Part of a small language model's weights: some layers without attention.
Each number is 500 + 50 x the weight over its row's rms, rounded and kept within 0 to 999. Layers, rows and columns count from 0. Numbers have three digits each. The size before them is the row's rms in percent of the matrix's.

# layer 3 attention output, 192x192, rms 0.25, rows 0-14, columns 0-191
098:503519548463471422460414482450579524510554470564507431506431429517506496531543527494471484502497446480597356543440542393538555523576514508554391409473503575519439479460431443531477478471537485554402464543576553485521451566458412524490539398459371444429496500478506542427535537534502474551499465540477443498438523380566536368494453471485502467482507499534475518541548471462511459548523455541491545501529523336534486516485468449479487566543492509587461508514545509557548460464642423454532468530479503519509563522421494473450483509452517578568471444507520545508575500511415431506
092:598508512416481443468490501600560535483511534452513512523534443516599524506479543531570477505501513517451514513542456384488482486479499425513456454428453405545544549444419462488427450453489527537506484558453468502603505488424546558501528565408411429480637551562444541502602513369488479426524589528458550531495499561457514598422578448508517484638548472535409511552468563457523557428479454479499532497565489531535498464477398484507512451608489530402427512587508568414480472529546485417478451524464462448461508505566488572506499463511516449477537522500501498426512509523483503433
102:449520453544461529483475515476547467510405492509547424459518458467514427480528479532503597481448557551458504536521489552464539518503437463463462481520421496423555466545462448483398457385433542546571591593441571465486538441389569472549487483469571551430486565532574580508519471547484622461441423535526397600459514511620485523427526512490512415402465557565539515527490561578481432556518518461500487545573482523486507564519350531456529441505469502368522493521440556449473517513524553555574581469501469489538503442449500500572527548551471549516456453493510452482496463493545528440
104:520505400458417540510501579501484454448504537512538485593547540503501626581614436546426520514486375411415449403468427524415484515457443540585483408490538415521530420564447519550500500464500434469504550531498480553475470489466532448537414481492486439416506512537431488501552486582400529509533512435507506472527509443519506579388472477475458454486509460515526405542514517534559544438432429487584542554521465435505472518540556440513481459447504525555458555556588493531605446532509472502584568512516447525515488493461503622464481613565431429583488528533488499511538512494467507506
097:523486560446474518540520503525376556525433596511516469492540460568526506530478516580456574604523518599481524524482548559392448491450460508494500502525537461483428473530570568503485573454517448407522457509457542494536467489566491604570546496468450605454557492421561462448541468620567504517503446585546440598444447559490516536457458567361497562490477432502433480526545505509391564466536442443476475512518488477525434615537484443559542516538537504462530509479452564456459499402459435486540485496539470458534508466479583487473423571578380482492526447490446521479532456549546571506
100:537433466447485533501435417467539480521516455516522461597461573537526530505489504506465497450481466449470505412424515465479467559476576511483535476463479512473596426495454470577552500517501555524659535555494506467433517571423506482503552477502608502415347460630486474538459469517437583519548493515565441457509516397451455438435543458555481413500530532497566467594485377477352477491502503498599527557474544488432497495479456415525397436459406501538501542529476481466496467464505437524540573409550572495470499481479560514497457491556574498448524511554491457521491566511471441545
099:477484474440530613584412518385542540411495498496452516493544574517456532493612496516534532560547443477445473509503486486452483566596390448528552592571655401450445498466509467459451521504549563484509537498483500592599494600532441521507545492539497509519485513507413516498543499528380470549470510502550475513488475518470513484566533552575449474430460504524448494440410502517516539479430458546471565572521485533482502559483559469456500504566518564474475550554514545405536479428499485471589542389522539549498492544488449497424368458468558456558446460573497571519457422537462447551
098:423502561428507525469458482548450469561457503463434504407532455466471485507520551557481568519513537350574528511563552559440442513487428474601511446511454440455482518530544523521498552494338377586421528498565442452623441562573529488547503513462500540492376446468548517550475510488457439519409460497614521521419464425523419584508486468565498562593586450505470436453501530522534476677576400506427452438530526471482477578446520521509514468502511498539540512490546482510531507543447511514527491546504503473528535525539532542477488510519415531526524516508488463423489495474522473486
101:438492532578525453481551514452479466495457581412472492482521406433537494546527529561617523570541493507488519524503504462511394424450534572499521554531522480428442380596462591434578477497584533513531578439520477422417405528513542570558411536469513525561554527481519489449547541543433496463429446610491577460463410416564540541436467577491496504410517582388548488489508486491492482524563516520401529465510552538533505428493498469498495575537456448474498503480499446486426503489475483521535419532462570510600525529504448468492550562476491580508577590417478548432457474536438486501
099:421433493611465514465443523570395525458510519474428454560456504478447557439498569425520488578581486528531508430461550465476455551568549494486493520400460469468509479496490537494530497488491477553524495390567424517485471461462582506532441586460466474469462533415342551488441544462496466573540396458463419483511525391503545390457536371590521575489426476512495603499451383553536562499450476558431435469531466474438484539431524465449521492527458535489545538522443475520480501499437443424586500540573456483541555483471455496514496488534523478496474557521446525539533511442395462491
098:528532521418459420466536466358478500514498423507466503572558449488578533551543431441502435526489563478567450411513482520550504427514585544461406594557474488486414541523408446517604522496494470448533553518587534484462532554453421636574530522373630417430567573528488480506545510404541445590527484517510564556519444471515508565465504500541489492434522515614499467452533565542504432547521478463557555447513569528468505444515446462500512543379559510469508545465399523473513515525528411405510478544526494431471544554515477467487533534501516525502534471520484512503443497502451465486
102:432515353468465436563553499488562517521540477398476549475536461494533517604505531539597461459509483557575493409392531607539417470532512418508596461598456546580560523475466508505584515475550472534485572583494506536456413497492498463537470557571516513499502535470505491512472490561492558463427417404489467453459468429534521491483542520455576349616421476445471491440471426477574432438451524586460524472505475533545433479497444428519499498538487526508447579497432435480524494425494430542429539546525599425479469436471485542476465552515485469499495486479486585502536468502464536471
090:460535494535542409428446558557640471521509462426536541432601558453468560541441587527566498436474457537510485442498553526472520417468508408552387449446426413475579509497601573397531451510477431472550633480429507564558502483490456451521552483478502507550583540568482640432448541506511416509515457496468654413516535544518521452546511455516459459518467567525535455404503529482496439549537515506448524471545569512485452431492519489528523469578502453468543486516502522510551497546493537498466520575485566513458452477550500593513494519546498454520468481546474393546439440499493507499
095:533563535529487602559497511441458469480455510524445559467498472500503529504521482628580561551541541497436506510503484499515504371404442526459456441549423470541421429473542529499507546457524515480412366594410486437495586541586526525492429482610514493446542519583391458466503444547389511558453526514541447531370555610470526600517525472520553569503475501485611467506544455437515534428532575490575498549501401482466515493514488518467471453542555455526438509527503446549490565438485504547492419504489595553473485505482497438440590489552536477523552521530521499501507488565532456543
094:467480460560531379599498568571532529501473522525515567496555435492512501460570463508481501499504594523473342401546490498404474405492424496543419540542477419491449432433497542489473460465498512462444444466541507458529417498421492571607496538411569450320561527515556471451393435551515543476471473617477491529403442427577544550410458498512411530485551553409549483445482503537522479542582565500493488545497433527508458505542501408527422544443459537547469484507502468513533536516483542509496492486562488492484480444465472589436536511520467522513482523531512559480458493495520426512